{"num_hidden_layers": 14, "hidden_size": 128, "hidden_act": "geglu", "norm": "rmsnorm", "norm_place": "pre", "rope_theta": 10000.0, "qk_norm": false, "init_std_up": 0.0396, "optimizer": "adam_variant", "learning_rate": 0.00203, "lr_mult_up": 1.11, "decay_fraction": 1.0, "max_seq_len": 1024, "doc_mask": true}
Each number is 50 + 12 x the weight over the matrix's rms, rounded and kept within 0 to 99. Layers, rows and columns count from 0.

# layer 2 attention query, 128x128, rms 0.0671, rows 100-127, columns 0-31
60 43 29 64 53 43 66 43 61 67 68 53 46 65 45 30 53 48 60 59 47 40 42 54 50 79 34 59 67 45 54 59
49 47 43 62 37 36 66 42 53 56 36 66 62 77 44 43 48 37 69 74 60 58 44 48 34 72 64 65 63 59 49 56
68 44 61 43 57 46 48 50 47 31 58 35 56 40 64 57 55 55 48 40 45 53 59 59 64 38 47 47 49 42 43 50
42 53 57 38 51 56 56 52 53 54 43 46 56 40 64 65 40 56 58 46 28 29 57 64 63 55 51 55 52 49 52 53
32 47 42 52 51 52 55 44 46 54 37 54 34 62 54 56 40 44 59 63 40 56 47 57 37 72 53 53 53 59 29 57
56 42 24 45 62 42 38 59 42 40 65 28 54 43 50 63 51 44 41 48 64 32 37 52 54 27 52 47 47 49 63 56
52 34 59 47 60 57 64 33 59 64 45 35 44 45 54 35 38 53 32 39 31 40 42 61 57 51 55 52 55 42 63 53
38 51 51 51 51 43 31 47 60 55 55 43 30 44 29 52 42 64 46 60 56 62 39 37 22 55 63 55 49 52 64 31
56 74 26 46 59 51 54 49 55 45 42 45 61 52 34 55 43 42 45 49 58 32 40 40 55 42 64 55 55 34 60 54
46 57 55 39 49 51 36 48 61 56 57 56 51 49 48 55 35 70 52 49 54 46 50 48 54 58 42 60 54 52 60 28
25 59 44 43 56 55 42 59 46 46 50 58 71 47 38 69 56 60 58 47 41 51 57 47 55 58 44 19 51 35 56 61
46 64 31 44 57 40 49 49 54 54 54 63 36 65 47 54 40 50 72 58 56 71 38 32 49 57 52 47 52 52 42 52
46 79 40 82 20 57 75 57 38 61 32 58 70 53 82 76 51 32 62 71 65 64 52 43 50 65 57 71 40 62 50 49
28 63 55 67 42 58 53 61 41 47 48 60 45 62 52 47 55 45 59 52 54 54 47 51 43 64 55 58 43 64 51 64
32 57 49 74 31 50 80 47 43 66 42 65 51 61 57 56 45 33 70 52 36 39 54 55 47 84 47 59 51 56 46 68
52 53 45 62 30 61 71 49 47 56 52 54 55 59 49 73 41 38 59 71 50 48 50 55 57 77 51 45 36 58 55 55
62 55 47 69 11 26 79 42 50 70 38 47 60 59 68 55 56 26 61 72 42 38 47 71 44 80 50 67 56 58 43 66
45 36 53 72 28 63 58 40 51 57 44 58 69 49 69 77 42 56 67 54 36 52 70 46 55 66 48 62 32 46 50 49
49 52 56 26 60 49 27 55 42 43 54 38 50 29 25 42 65 45 43 36 60 48 54 30 51 19 31 41 56 39 54 31
68 49 49 56 58 63 41 67 47 32 65 46 59 40 41 42 50 54 22 36 56 46 47 63 42 31 38 32 42 35 52 48
48 44 48 76 24 68 39 52 21 56 34 71 73 47 70 56 46 38 69 54 46 51 60 49 65 58 48 29 30 57 49 50
29 79 58 50 38 73 52 50 22 40 25 62 71 47 43 73 60 35 66 60 64 57 54 45 50 59 47 35 51 53 38 51
62 26 70 47 60 51 62 46 60 47 51 31 39 40 84 51 44 57 33 64 41 43 47 66 55 37 50 48 50 64 49 57
54 57 18 53 26 42 53 40 67 62 59 45 45 65 48 31 36 58 48 64 45 60 36 33 18 65 61 63 59 54 61 36
52 42 53 56 68 54 80 34 68 56 58 31 43 50 57 45 45 80 42 64 36 59 36 46 40 57 65 84 47 61 42 67
39 61 55 49 33 48 30 42 24 61 49 70 61 48 47 48 73 36 54 51 65 46 63 46 50 52 40 56 42 73 32 54
65 59 52 61 48 42 44 30 62 50 53 36 29 50 52 44 46 69 48 50 50 57 48 44 32 54 61 73 34 52 52 50
26 72 31 57 65 65 66 50 43 27 49 59 39 59 51 87 10 33 97 55 46 54 57 40 48 58 69 45 49 51 41 65